Part of a small language model's weights: biases, tied embeddings.
Each number is 128 + 24 x the weight over its row's rms, rounded and kept within 0 to 255. Layers, rows and columns count from 0. Numbers have three digits each. The size before them is the row's rms in percent of the matrix's.

# layer 8 MLP down (transposed), 2560x640, rms 0.0389, rows 1736-1822, columns 320-399
094:136103103104179115135096123122138127143160119115142129141135156137137092122145120098136100096137120145073111148089126097073120170148144150127109163163104151140099120096172164152124132111107124115175117123113095171141101125101145154098074090
096:167120134136133119105084120129143118116101091165121137123121138146104159145158085130124118125143159121094104113133125111085135143117147115112090132136149101124135138148167169137123156084131108127140147086140103164123099088180115128163131161
093:151165131100096103105134132137164101136098107138158130157132074131158125168148108155084136170132140108105116172099146100106105167101159142148092134128104118163138128092130135148158112138148139141145116150120074113140144141102121101141122133
103:190105113146097104151129118117162077158093174180127157157112125127136131107100123110097153144128092163107140109121111127133134119184114122108110088125168143129111137136164129118092101147130101152117122128155145117169119090155143100152114155
104:123128119105126128146123144138155120115128143127095136128144166130074153107158108105101136172098118171110116133112117119149122114151168135142140124146067157170136120135086144122124146165119129159141131156159129079161188114144137135147101108
090:113096155129099128146100099110101190177120152120123125155080120107152114157137117106161107138124100113059152137219078142125124146147118097152163146144150158148181104150127163093125111085112151129155109132108117159126081134142124112099105167
102:140130149144100143148065150194130158123101213157115204142108162124134164111112156115107141155165140135165128124119131101098120114157125142133163145112111115092120154120129139073129123100153094135107144155168135146127185203172150131107083105
098:104133122138119124056115122144134128078114116125130138150126129127085122129065126113176106135126156114168169153119163117156107134117128119117098183150142139107133139093116098097128162080100148117146123130128129177144135114165148178109127095
099:152148147099173105139112134126131092147106107104099122136091131105140141171139108131108098166118098170079125124078174169072138159134148130095136111128142174149107096147115078135128114118130139149124127106112103117106127125113110116147107134
090:097159129112161158124112144166105122101126127187109118149148149135120144092127140088117131129122135127146167136109130123105108127151141045106150127149147082132108110102098149161091142121121130158141086130120139105096110138114109108103137099
097:113138131128116091103121081147129148129150118106177099139118101158158107108158189145107153123111155125124139132114122122123101101135144118182152110182131146115138106147138125125136101108126117131149130160082103133080141149104144146122131139
101:104105129139128157124151119132114145129128151151118091105158110120171108108148109167147132061163172148124130102124130128130155172186125128149128113114125120092116119176127100117087100119089126140107102143139085129126166121151101141130122113
090:125140138113111122107095114145111104117114147152110113146148109124116167117106133143141140086137157137106105088151137113124131110137128188116134132123121154096137094121110156123107147105138138111114132121183128123131081131103138131110095122
098:147100158121133148129135141091149116153135180119125111143091122161115156120112126154151182139116089135163124166130108127137121122116148116142158130185139127146159073104136103145123117125090105113122092138096159136144127126131169093184150131
102:178106106079128108144107101141096147162101135131131125105135153125120124131117151137132112152113114183120195134168109113095147108132122091140138145138163104124166116149126142125132189121142103156143132152086133108105111173105136133078111117
102:169071140107114188191152179115145139115131122161146118106102109107126155119130105125133135123111089129120152146104115152165139063131127126117154106108092157149096127100096108160129121106130145148165151145120125109109109106138115136144138119
098:106165148147123118124136131076165138114162110133151142092160164122140132130153123108105115156155160084153088115097094101136131132153144127126106122087163136107146131154138101133142108114136109137136083097119110096116148125100135123119114182
095:128135096084098125163111146128071157112096126118139131132158149151118081135125137107149121192157093128141147128129145142134130112135106141158151145139108126130101124150105166149150138193155152127159160124075170142112116126116071177126114136
097:125168102128144132134142121098114120128111143116108115136141127086112119137125067139109124074117152105125128099110113136129123098156139128145139138154121151141096135126145114175092112141133124151168093124113136172156120183098092116134141164
098:124104142152105184170121109117121126146127108136109120128093099159107156151134114130140168163143104138139154164130106180122162115130086119107143111116131138108141151120125148076127131142110132141117121111130096121123167113131111134141112148
106:099098157110105114077124148153155133095137168135143127093127118122130171133108135080107162132170112108102134158133120144130164115105088157107101145150151128127104112158123123129151115141096139127129116119121140105148150149090136121085122161
098:130142150125143133129145158125065135131127123095105103117137132097082191179137158098148102114096117133145102146080105087102107133124093145096092174127128106118154165091108111125160103107121126128115128189109101134132101104124112117119126123
097:083115155113116123131115114155121126140140131138129107150152144103123137118120138126098121150142058105115131131072159124129129120088178112099116134133116136127116100168106178127143144118120141123157135153140101142105126100137135076146133138
089:102116130128154156129099121120138106122157145082144079124068107123139140105123173144093104154080136126102114157194131146159104143116117142140147137121131134106114115110095103129146144125149133130124129099105142098142114118082149165122124138
101:103153122114115145142122122151122090144121137110124150128142176083140140112103141099110120132182101164152126157141146123092167103166134104152091134128123142121152154118110155106129116133136189129150139112101152146112122132107127152144132168
102:116113163119120157141145130110111143122125143182101105125123112165108156164130111150147131203146126095133150163109123118108109106139139165120115116142134128165121117103101153160167118180137157120137162103133124151180080132163092130174087094
093:157137150096138117143125126124071160140128129158142123128100191170164121117136123112092104094090135108151126104080080169120116131074146151169092131137166148132181120145144126115134089136155127122102147161126118133130151099114076125141117138
093:104163123152129176121134101103138144140140156129111171137145124094137131131083127129161169109095111147098140120130148108138120126160143125141106137093125114122076126129137102133136072119138132119106102123101124121125161136110122119176137096
102:079138108115145113139165125117101128101097134122115074135152151124152149137148134124098162109151144132125076105138111135174120149180148120144126115129140145101156168163111165149153192140114092098078099153169127133172148105110140124075137131
093:193104114115114148095106158133115117132093122119136109092150145119156098116124126138126148117113095131109097097106133166119074111112150096116098126104203144142156117095164071154114153128125113120116149115150124149142106091137142121105134118
096:094083099126093139160099160141102101112129105142156076117154150113118123102113119137126127166145124109114144091126160102172169133078105113113122142126147107137193121139123107154095113149167130097121113131116101084121136148132109105141123085
094:103086134089103107163124136156127118127165134167081110114126135116129131132155158115123128135138149121112147112098084104188110128109121092103072124090166153093107094120089160151128163127110134157128179123162133154102089114083099128143170091
095:108112138074133155122095135094121152107110144125140186134120176147137105132143122117105109105136126110117125106112130160106124152142137116124142142106117116163079099101121125087158091117138138101123141088132134157094116118120094139109125117
102:145131120195137107133144105088114126141130098119118128125135078080088108101135137093153122133129154104129110128121129116114150135141119115156083130127137141117125085115148158093138127135148124137116153141140093112123107121122133094103084114
105:143136166118113112090126108183181093119122114145126160148116113121113170128136147073091120162133156080118101134146162125132121119131118118119136114110148094103131118079195102129092141171119162153148165118118101146160140111134106098092116124
096:151148137119076131128150114123124148106124093118115103113151125139196107136172147142142109173131131174101111089123125162144113113128120125160063118100129091157121175136079078117102114161135108161114144137146151110162147164096162119119099158
099:133118133126132107154128143140147098142115097170145116135146162150134132152155181098110129163096134135113050153098116136144110149144083178077134115133093150096132123095141094127148149131136134142130136119141139141141090137115148098151173123
107:074148117125152136140105184119143136102124088099131115127119104130123118145088132172116153120110147127121150152136142141143139073112101116081182141083141141125194114101120118182151108102151140147128102161174118116122143093129153165111131131
098:152129121108126113101141138108094097125130172149137127111116110098121092127092144143160136099100124152138103148137131179106102149108105146145135107133127137125127150135098106122111135125086059147109096087130149110168140085143105158103136084
096:105116092152166102134137110152125128154126099110139141125123133087079142127106147115112138129163148102107140163175111125143099157166111159125113113128151155140095155082101090129084091095134104146160134126104122119129102134102107140128156144
094:122156176120165164131146073147115124122094135144150083147118122117089186135104083137101159121141146128153125133136110118126161097142150151099121135157137165130136144078157097098103140135145111119126121126176134125129169121105121142154140126
091:107113113128151158152216157127132122126138121101173128116132101126127130097111120126138146123152090111139133111149117112148148141120135090151156107108086144118109127102113121122126126140121114125121142099114121137123133100130098152094122168
109:076154132139147102134118134117150109128102128150101136151125143137163148110089160119131162100150155139106117078098107173119142127167128091119122142111130137133102159076148127107105126099088127112115097114085210093127155171128120120108123103
152:118138150140147084133111082145098124122085116103133145132096146129138144151169133119112141153137153155141106133122145100117103137143151140112110099157094125138126151170085090110153143129182090132128128134119175121142119144105103105145152135
111:144103112110115137083148155143154139125125130182129145133128113090131117092116162162113119119108145151117156122107141093099138140148146098112117107094127132138128134124135130122097197125083149124154156155138154109134117122138156135087090090
098:155127105136093149070087103167141136156117155123130129124130115110155084148080149134130196118157130111085120145105088164111133110118113148121120112185104106141154147143148093150100118119145190109146117155087202092168090144119118118159142198
094:149114112098162135177154148130138142103107144087145164141117089122180121124133142123126149102106102090146143076128134126116138128155156112146177086110139107141135101139130140158097134146194115101106164088130119054124122168108106167133128141
108:126176140092134095169165160114131114111111118112127143135100167103122119166159121126162103157121171161110157110119149127114164166135146132125070139092128134096148146150121123078109130145123168119118105109149116132133112109111135081167167165
100:160106149094135132126134158151130147116134129121111122160135150103145080163102189149113120146095132092158157141061127116105143114150142136131138089163111138112118100152099113142126131120164163141129123133145115129149128104135099131130132173
099:113129122149129137096166135163136147134142142141083129123115141105148128143132134142111101112140091143104136128136144125143132091111091150131163174133127112144145115126133133155129130129128097167173124087153106103131093146155140114102118123
094:130129109126135106113113124126165125130140155123145137123164079139152106147138159123158139139136135136138170151137131125136162153126147124121166151117116095178120126116133118145084111133131134102137168093135096139124174108105084155127137139
099:148149157138134109130106108100148108119086119090108127125131093142144133129149090110180141119163115163146113160095145080150093103170173157163107147134162160146115087152073130129169130137149147121153114116110097125128112121145129106174169160
092:128130140169124126129162160145115115161143109122160183129129135106179126152167099105111145104145153100092166118150142122156155135160148151114115126097126111149147063147131147098088144101132094109108112134123108126117121158176109142125115104
112:139133137077120127139078125125138113149139120130142175128164150099099132124113096128130123151137155103110108156170167137100126145132113126120123144119133120159123152133154142116130147093135145138104129146144131127161099136150086144153140138
095:120123129122148145089112104102118143125140146152094130134141143155160121130133101108124149117097135124113166147118094095096087129143120155090124115141147154111123114098103191130145115188085161166167133141105133129131120126157131159129111100
099:136121139125084138125123114079151113132098096134103109121165105157133119136152154144111135127198105144104135124122174145117150121177137149157119110163110174145129109134132138135111123159120143161109180133151105139145131098118139155155158150
093:149123129092121145123133111104110115146109144117150131128167141118173141126116212136129076139154154135163116131144146166118114169148133130097119173148095120128128129135082122135080135079131110126119110125076123168111110134152123084134097099
083:167129114122154152151091135071158167108159138120150130091127107147143136123150099119122096117126114136122105174147145089127126114111158137103146170107124129123097188104126091177135099169154159143130136109141097139123118103166068127118126110
104:107176111188118116103176118116121100115166126127116124076089123137141119088103121142077080135181107096140123109133114142123109149111137076146135102105129172164152132145147120148142115143173131104181121128090110145105121119152112123088159093
092:112120147144126140150081141169178139134116140110149076103097111149109142149079130106133144116143116149120137155107117139125106154146132147110115139116163112126118124142100099122122136134149110122110089125146103117111094168125070160143098155
090:142093124119154146157108133100095133090103092146136163151032146122108109098095175146139127123088102108144102157131092129174128145132149155157155115177107162134108133172092142111106150155112119120091138086125106143139133117119125103126118156
098:136154135118098124115110100139099128126135137097176117150138172144154145126146130095122117120081183123133102124127160154084167081155151108105150164136095099130080139097100140144167152126106100093122106091156136125139107151154108115160109118
091:135130105099131130105117145128132170060174112136090118158125116110161115132133109121165163091184182173145118141170124109096137119155121088156134121097123102158160097129127172142070143093163128096101149102097118133127092154116084134103134146
092:096100123129095150129135112105144159148100156116173129142127136145132120119128116132140131162127149132146148122109106162113097115096097137116128134154081106160085158126101139140146113107124172139115146125167103143105140104114115121083143149
084:149121166139130119130096142132146133099072152125143094133127131101132103139130155114115167120148154200144144127144115100167101150119135126137135129120096144139129149129116113117119150130119135161148138109110115119154108119102152126128117153
098:106107139182100131092138105119110112109083085110184144138124152089101153197148134162143079097108151128103154103125130100128121098109141126132143135133126161093148127131118133132111142137161108140148124159124113147128144117127144124163127139
094:132137123116113137138134121103158114141121174132074111129118133121114172119124190138092083164112118155107108151157138131117117093100121122147142151115133162091096154116128121163145093170107137137092141148144138133153131098122138152149112122
107:198138123136108147133144148141161129129121143135131094091150074166138124139131091143110120164116110113111106147117154152138092152136138091123106163150149166129151087137133151156176150137123105124132125147148104140111121129166110149145147101
099:150087145135127157084092163165116116099124125095101149096115123103152108138126178094121134117056142125154110128130101123127096111139129133129100097091086139129132137169112101153125114094128099201113175126153156112153121147152136124113106169
097:150135125107139128110153069105124178099140111137129142131100132109149171125078156133107130097115179105134122117125125142134131133133146118160144122113112122149157164123156151113103137092107126147161103106134152146104142142117098150127130117
116:112116089131121068143121121124136130153106135163085110094122129094106118154087123112168137144180078125156111125088136149169128142143092183099128102164145143143165101142150113128165128165088162154123118124121150120159124153120102140144135080
106:123113131136140124131099114125097182139130136169131104147138154163151123144112098116123147166121128046158132134106107127126121157104135132161132155088134122106173169098147129102128185122161149107147124172123126097142137151143136080140114084
091:137107138097136140115140167168128161163086136129131150123131129141118100136095116137158152159143094101077124101151125134167154130169112133158151081096161118098110121140116104131168098114130170148173145132089139103133134109123141133120119102
094:126123140175147120124126095121121127112143147119140172143181122103116112141146167132134104080093125137145148132128085165153116166112133121141138136165132149143143123133124104113146099129126102131124089127115158155145075103128095115085129109
102:093175139153125166136115116102143089118100107108152111128156128133126129181097124128161122155124125092190138119103104133148139118134123097161144177151130127106150115186145129121138126137116117138132144070113126102122142114097110173133152151
093:145103168091165164133101134124117113126105114100161098113155123128141124107122140141133119096119199180099164103141135116114144178131115131108147108162110094092123186144126152142131118126151139095150095150121113117155150136117101116161101121
093:124131123152099098159114113127142105065106128115155093114132130172127085141129100156059133134167127103168109112152108094124170102148147138108112146091123153089143129158115148132104136136115110141119143125113108127140092145177128135128107128
098:082115119152155158105128136132095140103120130169076134120118095139154082153106135085131124140136103081111109143138130118187135125164106139121105136165142148150142110134134085093096123152147149105127139120080120137167113145109107120153124134
099:141148128170087124131093125157114144111122148137145109134076148131115139170147063117124155102147125126121136149123157100107103140162144127094120122120079087135079164113149150143150123146167145181111142130137166105114117133146119124119122129
095:135137149149112150179120132127100074182136094105117114165119105089112137125119110141107096153115160101121153123100142136144128154133079108116100106106122109108147140168151139126177165070134084120096125128150154084154164155130115123131132147
094:168121116100098117103119068135135151118141124140109117146131145129096147131151085160104112145139131122107128144163114165103139152097144127142156163137143134152085130144130129084142071122103148098103064156107122092156082151112138143112128096
097:131126117151092141142160160116116124121138108146138134089101096124081129197111125127137093105154189144131137123182133149157079065166144136170123123129148115118127118125116141082152109117146160131148127120125148122118151161136099112105113120
096:103175169139134116158133125152099150140169110124120153185102116091152117109129139135114171104173126155114129100138154088119118095132103098123121145150108165107164167115116124187122135120100102146109123097139122116134149104076107147087122130
099:168135122140121153127154121100150166147149121090166090157111105101151147124082161094133137089129094168087132135120157128092167100128128124138134151170133112161108177106118125122117139138132137150071178114141061102094134145185142130083129147
103:159125151110139105160119188150107126127108122112141105120121130149090123153107120130092154119165094096098155134135133154152130159110128098134132119143145112087146137114103125161118123148116154146098185064121155129100118148126130128178121086
093:108128122108116121160094110166061114130150137128159137122140113164132113192107090116118077122136135100099157103122155121150179150123167184142106124064138118126123112109152137135151133164128098107118148109124144102140125175153122111121101091
091:102127090164113122124139141160176112121091090100134173159116126173086144137123111107097153151119117135084124130114122113134096139142151119097134148136085113116146133134128151209158112136180098139109164141111187070155097104086105144153124140
# layer 8 MLP up, 2560x640, rms 0.148, rows 1737-1822, columns 320-399
097:163119113126160093118144153090150148194089164078178121132123172176126190123153149134108108182144147127078108112152152118155113119100126105153149115160166171123098140148112120124138110146134105112107135145104099087127173095109155123150141158
097:154137156094135139166079176129090163158110080099120136104075121130083163140138151092144129134114105124182152106106111138144177115128089159128157158116141115103123096118134176086134148111137127140133159109166170144091114116107102108128148151
098:088088163106131141092112160105101106131085117107131106068146111137126108137162089151165124151147127112147132128143114113101146120152146118135134142129103119111080094095164172154147097144146169143100100117121092122112155106086163150096136162
102:124117116136173098148121118106141141111143144114112155088163103133158105129142136153122114144150142152107114142115157106118153110180135138103084095082099118131109148145130169077077067085130125133122149121127162137112107135102141110104086130
089:163138097128137143082120167175150085105133129140155126138170140140088162121119130121132143130108102109182154145114184127106135118139106139149102108159120130100100131083126088180145127143148124127094141140108097107093110100126145165121141089
102:166126120135123137105138139124138127102132168136120108136134123102137156122157156104138117129091134137136120094090115183114077170095151128151142159158115106152117099157121086142131113091175132143099147129129171182100125112098131137109128161
098:149117078098124122144142153122118120120155119125117116127129128134126143110123085203145144158157111125134146133133153127138143149140091163119143129091117161111111152133116166096128110156098103154096104140118136153137082146089111153109146147
099:124139126119122122100175138106176094147142132083135119120136139094126106196079164121162151109105143098127146079107125143185113117093161186171121121142109117116133098138110145118160131121109131114217153124124145140090167115146117152114151099
094:129125120130142132130122143209123116100112093127118126145123103170100139122113095125165089090158109121175116125108129104124150126181132133103130127111125131158168150097128114094104116073109101128122125128126072134177107138125117104105111118
101:122109141153153092138117099104124122119136135136133136155144117197120141112140109134117072137135121137132111165124138123125119115123063103121088111164119120113136152136140143101138103125139155160143106216108129132115137144173117105130092153
101:132139113154176147124142129123161105155138155148090129138132136111099119162110120138099178182134098132130168129119146126098147124135133139122120114152103110137105074114135106150079105136132118097112167112150110126137122086129125103141155180
093:152165132131127143144146143110130143153126147133131105141096131131156094063084154128141169153171148081128150129129132138155119165122139114096115081091120117132137129132108098104129128084106147090092071115078145137151106140093134116148111149
095:086120134162123141123150132144123161138135147111150127133131146079131126134145130119133102095129129095133099137127178124107132124113125111100122119119120124100087141121102123131141103119130102163115126125141106093124143130112122134123149117
102:128139129121124154110103157132144155162097115137102121162130113151162124162149132158153110150121118138150118119110128127145074099139118106124137118127131185148147153145137139108133143153131165149108086133111109138123155101179161119114139146
096:102151216146133096087130157146129145125138153132117145105108145109116115154147133151136129125106077121129173155124055133154099104118120142160091115130092131158156142116130082077164141149119109131146155151110129187137152111139112147111127123
099:130168123133167178108125133118158157140168099089107086111118141109095150148105114109111117071133147129140128152122079094111092118175107147127112142142122132091114137096136142096128142104154129151146116123109103137127126188097132110146126146
096:123126175107125123120111147139150134099122161153122084131132101143180142105101123135141141115077127140133126156123105120142131135124039106135127126109141100164100100181100106101123079118106128163144133091118086117116152146036135145139158120
096:111117092130109120167140094104149125164122091147090138129108095134118079127141149118123125131118144152164119138120131185132157132138109115134119107095125133135107136145133142115105094143067115141162132154134126113119137144109176120094156140
099:114112118143111125148126112143135160106132089053133109145103081142142158102134087169154137133076165099118143117134078129132124104142072114133149159130162114122115152165058119104109119138097171140126186059094137120093179136137109187089109158
108:148128062128095136147094132153115130163154151146176129118110147113135083138188126100093137139124166120147124113132109119158131131074126160134093134139133130129140152155109118124106099112118124106124139110110105156110112123056144140141117138
096:179111102128090110116120140126116094138143101113090155163109164105164133186154096151125169140119152128152128137131145154130187086113166127125154107136128141123173147109148181122131107128142160151152142143145136134101129125161136142137107137
101:114131146150123090128154084165150145133149130130130132145129168105104158095088114120104138145122088130133142087076117124149156100082087136132141102108138123140158139171138128056116130128097126094135164148072109163092109068166147114136116114
094:120139154137138114114111073098142122161126142111126106153145138147145132128102125162162142155111119090116125142171138124154127149144114111125100150137167133154181085151146102113152144110160128122145107131155159161159119101183155170085121138
100:120118156120145143111131129157119159166144132092159158139179106126132119139133158153125140141154165133132082110156130118154130150157181185109139156138121106142119104109138143148114140092147113181120103142123161095084138158103153136104094130
100:128199139154126139097100144129129140129063085144129168117132116155150104150155099103144123151124136119113156126131155155160117117136118120132116136132123117143155154143144153098124116157135123143101125111116150118140134132158115118126189129
097:104123114124158171132102153120139147098173157165163124168125106134125113127107156129072122120115140165150084153145163132139096122140126130131111155142126108138136120173147129130139163140154125098140105128112112093156128161097121137170149106
100:135140128133107127139135154129157109156155119136098130164176129146165132093116119155103150115095107105159111172115095115109105116126129142142078141115163137082126152105167124135171139095094126109147114152157138120129177137129079155126090087
101:196121170114175123119116121113152120153131148102143135145138102147126127127174110107126113104114189146178129153107161102135174145147194185137170124158078115120143090115109125155137135079158126096118131115095125160162134125104107154105164148
097:108112068142166107126102104138108120094168143118140129086157144119138124130164103132098150146124146115142145092135120114126105109144119157151139122119107098157154180151140117084136140118090138135123171116147127125092123132123159140185156116
098:119156113140178150134123143106113141145110140152168116164148085082105105132152117153128128158099115126123124110093147135122195145080094126127134097160118138115146108146118162157131156151125132079121144161098147122091131127107146125147152098
094:146163124134162116141130097151109144127164168092163116169164091080068112105111105141121091146120093097172143089092122169100157143129134143114119132135109126105147140141146138103124137135129177152122150116106163143135092159127168171145132122
096:134148142133045155153171147085082127112178117135113101108134135110137123162104117080093119153081112164084106097136151138121145128150116154103122100164148121115115147137110120166120109133128132117169098148103109129090142167156133131147142104
101:153094155153140130108084119141138182091124147144146138146120183123159136124160156143128123109130143106094130093145111135101070124153148158136171147131136093177138081126170132100083152132127134127104175135120167133138165145118131109159151150
104:101109100107157164149139136151121147156163180171122125158150152133142076134139098152151115137089128160138127141148146124155127153136148121093095104147124140155122176122136103137129115138130151140160123129090136116120114103131129098100139125
099:123129128162100140112128137094143126151122118142111158102112095097137156185127082077150113153109187173121107201150076140117177124105084117129118117123082119102123168085132090092172147110098119131129090088132158150138099135119116146102148134
098:146146086151146093108183119118141142136127149136094091142101095159139119129130137171086103109137143113106186134111151149119109128130139119080142145155146091116052122114118133133128125141141073067170151109093108133120151122157096135116108135
099:126159146138093101088138099112116115138124158123139101085121128128130169163127175118129155127121116140133121120137119121139091122169113100141088165088093137135114139102124131147115114095125132118134082097131147114132081109109028106195111112
097:138164136161135155119156125154130115102150067114110110133127159140138077133127110131135141129128129115106159115179177063152117141142121146141108140086120141104128135176112118087167123122091139119109127137112091128127109118133164118100120142
099:123119142108075138150152166154130134101142153126136159135151138165109117143136123133169133128111135118133130152145101138150127135109143097142164076129122125116160143144133149083152198140103166103110090115101166085144149110110123108120122127
096:156139132066077117142121147139112131127115144105085097091086128130081133136149122135116142143109146140089135103138143128098163136175122116130108123113131109118124119163143147185109151128141152137147119138089145166147126151133163082125089129
095:138151151093140109107114138098118129096122113155127119159099118162119091170137158155139136119176131082146137135050108134130127138110142141132090153109145117143152165113108143144143150117127144102161114077165181114140151127163152129135134047
107:161156151147157121153161119153168110135126107138151120123131128135138115158163111151139154119169107129136124121109157105124110080105150140105096159113103128138111117114077113138086142136154126110103092138088127137090152153125089117164138121
133:131139133135112168161103102109142102065146112169120104119125125152137123132096112125118144099105137158133158127132108119160131129114122112146171143118173107107154086133089102111113151112141139158140129131135141082145162101072146141150127141
100:132119138135150142148141111142168158160130097119082121129154095142118142134148137118130152100133114111140161119143126116127122068137149144176105119125170130146123143126133121153104148102125124126142126119127147143106081134157112107122164124
105:122078129129159167133110150123190130161138115163097134106154124120103110102105110143180116181110102080123158108153145114164126130130153161160162114123112115143134128116093153085121096124146170143150152190132155101131152128113156165111149121
098:127170124132095132138139131131130149118133137136097164117143072142119146133100054120138142121236123132129117146142148079092166133175131148105134176107149091101177119132174165145120142087155098148123148148147176144155164125153113115089099099
108:139154129100136138141103121156188114109099142118154111162085049117065127126157105156160116108133127096146147145116096122130141118077096142127144145120132132107117170121115116112129143098129130146108108133142110111188105173144152151083130136
105:129159155164149122131129119135127126161171110093142149152105112120143176104133120130107118097130134117143118103128122117114117149110104144121147116154133117119153135137100130167140151164134101125133152073111152132162154107125111119115129089
097:154147170125116073108137155124113153119131142105132104147114146103131101162122119161122133120089129131153137127099124116164099154147164110142138137126141139135131115144090143156135093109108118094070107120125139131062119078147115125168140159
096:141133176098091108126091138100142111135108134174125102138090156163130144167090113089098133109150123121107080128116097090138134128176144084109093133134102146146096130114153130130141116097074108158166136155106111135155131138135106105128133149
097:123152145156134116158128118131151101125120113094117093141157123175155127177170139133080099104114152124113137081092115112117150102115148086119157116132178146136113147142091145131131066113127105109140114182143124111100093150106145115113143107
097:124133105149130146073129124157132077135123160136137089127155092113146144112088125156165128160137115138106121108159098130144146104127096145120105163121152148099128128110151130133120118108135116127127135107101095100120108150116154149167111127
111:073113118150124116149138119186137136119151089133120122131131140116123141108145117120134126185096128132102138057140123144082130122104125097134062169111133121169106081122137096130155144177116188155168137105119086095143111127118182154138127114
098:118124149113129143145101127162134119121142114159130167106131175158079109143153139147156096142094182126132116147123121119094089072104123122095159125161060153076150151113187115111101165121123149117101129133144108106132164144118124150140107118
098:132126151126127132153100172108149136133105108164108137178121102108112121183102181117116138075134140153116158121133145110110100134080141108094128137103102129143141120147150080078129146108129176132113142125108111104133166136143178104141131150
096:157104147121130085140134124094130151139168144076134165156136135165124097110168126140115181075147132149116134121107150150153149085093127137104146142091170121122129171134122115135152129105075111117127091090130100137115144132122135107152134155
090:065133127162148138172165086109089142133162113113124130089100092135139123123122128095175110163134125104123141123110130187146138137112142088140148115129174113104157151129104107135149111139120176165124130123148113143146137155126117081107135124
099:149100131127129098110113112154133140158155172142177113107142177148138121126110136091137086118103118077116148118076130166145140129129128132151164122116137142096138133120115141165155124115098105132090097106125160112132144145110098125142154146
091:118123140117142146144159136146117069104123172094103110131160150133143143109132103154112128137141199121147131120121054086137133129169137124083116134103098131150148131129104077114131150177072114095104100117099112113129109128107162102111134124
094:083135126115113164140126138140101173095132171135096132123207136124147084142113117093098139108085155125130131110144100117095115131123152173146160151129110144102105080114111103134112106166089137155129129158107133152124152095079151148132135141
098:156172176122073116134155175109102130113158137144108101129097114143096125129093145117140096134143149070119076130136162141120167094054082132136096098122125135096110136110160166133135134150146189101133123109140128097144140116129153174147143059
093:146132098114088105162099149163132138145112142141131125195156088129090094111150108101113101123143121131115133128134105130092138141092124174092132122141156146141102087181146172133102097126091099160148112075137136144140127154169130120129151087
097:155136166109196141134125138160094165099147133130106148090125121111119150122135127107088151090095117136129134119122148112124148125182148125141145145101143114120133120143134146121105135114134121116136104151091110106152130144150139147135124129
093:141150120084168125115094146132105127176148126114105142105126164125105099149101138139139132146172094107159107137122110116106135130148136161129085114125094151123086155136125089130144124145135184132130167108108081110096119121136094151131177144
098:113134144173118125160160105172154123135162137109098122100144181129108156142140146133132124151133143141124143119104098125110111144151127140123127156065119155139106120118136157142178116143166132133139186095144132140104139109110162125084138097
094:088147119064120137116128121134150137111110131170128124121096147125126140108111133152134128076106152131109153183139123140097110106158132110147142125138161111138139134166160116135116135137157090183138113124112155108180134146118108120133109139
101:137147115116147095168126090143170131152136106126083112175103141136118104144138120136157122179110118169180142121134150129113132125108124135133119122090108109151137088129108111133150140145138110121137126114133121108142163119134134116139137155
103:130113158160143123097146142164098128149124110114096147117110144128131090118121101103138151174175148176123129086144118127117103112103104106142111118106147139144149148114165126110119131112095119139107134100104143142085121087117117177109137163
099:125143118170126194159086175084130086154130161123167126136152089114121145119143148118127100142141090160155124130112117153153114129121099153130151128114162125106137115167127158151089127106108160153139109084138155129137134126132140125095155091
116:127108092169098112129091128126139128111154166145136138098151129122078167177127073147139151124140120149154108118133153106186148123118106108099157127111103115143126149151124092149139126180117119135142146131114163135104150153189151103093108121
105:124124132130159100100135081137116133142151122178146184127142138175136164107139142107126132167111091133139120130153108106152075148147136138137118099134151103154131156116141174119116116151087134107135120134109185169169127145171141120153109126
089:116117106130129121124121080114130137126123146125134140173113154086160143102143109138133123098119142168141168102134128147080124117097103097139103153155140124090167136135132098133105156199125117115113097127145103162170124131129117125141140125
099:130121146118164129115139104144144135135114125117106112123145087123127189190100111139116111113117156115137121089120135131117112133189117118137122167101131154107154110172092136111111186148134141134170094119110182182192131145132092132113126101
100:143162113143114079137162130145122157096130124072145106097164093139136143084118097158137106108123113136101154110116127143116103118130119138109109142134135112099114144147144139144155132125169142106149134129113110143122162099129101080122078135
100:170144116152142117130116113155096158100072087153117142123153142107142088166119100124132101112150074096132125122091132137166118130140193124134103155117090153113129162143154112137084107104097116152134122152137150177104175107139135145135125082
092:128162121159147123110101151150104174163166187173153154078146095133119062101143178094154107127130122103122141152049114164129094127106130132110102135154106139164151142112163139083120120125135127149129079117130145131119130106134101156135150120
097:096134173118136104118144114147148111138119071113102128113132137140142140117105147107151102142106154156109101142122126171128117148111177116132142125088128114152141155115087138167107155184114144142068082167128128119150152136164092118120106139
096:116113143125147143126144141140115125142087127113142181145123147137114085145136103136114150176048085136157117106125123140133139146160119108087140055114141143145156141132121130134147144120133116105129171142135138110108123130162137188132124139
098:124113170168123086129088150135182123078124095145126125138132129143095150137175136143147162135134062132146137112161146142187147153146138112086101109130158116088111125160107123133089137121165122163168105116122165136133138152110092104121145120
096:085144097148114112153110165125135115117129181125131110125105130143128113112115111107133113101167131134178119166099121140129112134109087121126151129144113111120157093132165126116148113110145121105144088093104106154144094158138154123142117097
098:138150129119120104121127120104141062109149162121111116153143114137126158133133096138123144127127147144109107172143096127177156115110113113129135101115140141135112158152158139125129124121110097117117106138082088162087144094141136133105129129
101:095136127086126109122143102143129147114133108137109141156162148090149146124112122125127133115129101085090131142157121140105134153138131133112130145080131132094094130131157152157155107088122149111150092149153117125086173153083178121102122120
100:136118129160110112097143139116135128165095159167131161152118144133081072080153151157127143143106135090112108138118106131171115138160098150135136140162157092136138120134109158144127117125104106112141120099114138184143143128125074141125141139
101:145120099109111111127083162142130062115146120176121130152107149113127126134132059104112083160114170106122152151090128135095129104097124143173131132156127129107105155145118142166094117134104144111119191117138090157110118116178133159155148122
098:095119064120086099167142100139132094144135140156131129110110145135129172159114128095101096150123181095134129141099129137157183135141108116115135147130105166078120148128160147136124158072147159148126131119129117128135125127148113140109107100
094:111140104122163125141141065123070164140155166142129129152123099115132173086167151100108109131130111129132114134145068131170157134135134113142130108170135177102147126121125131102098118165143127109137119124088117097108141139142118111106130097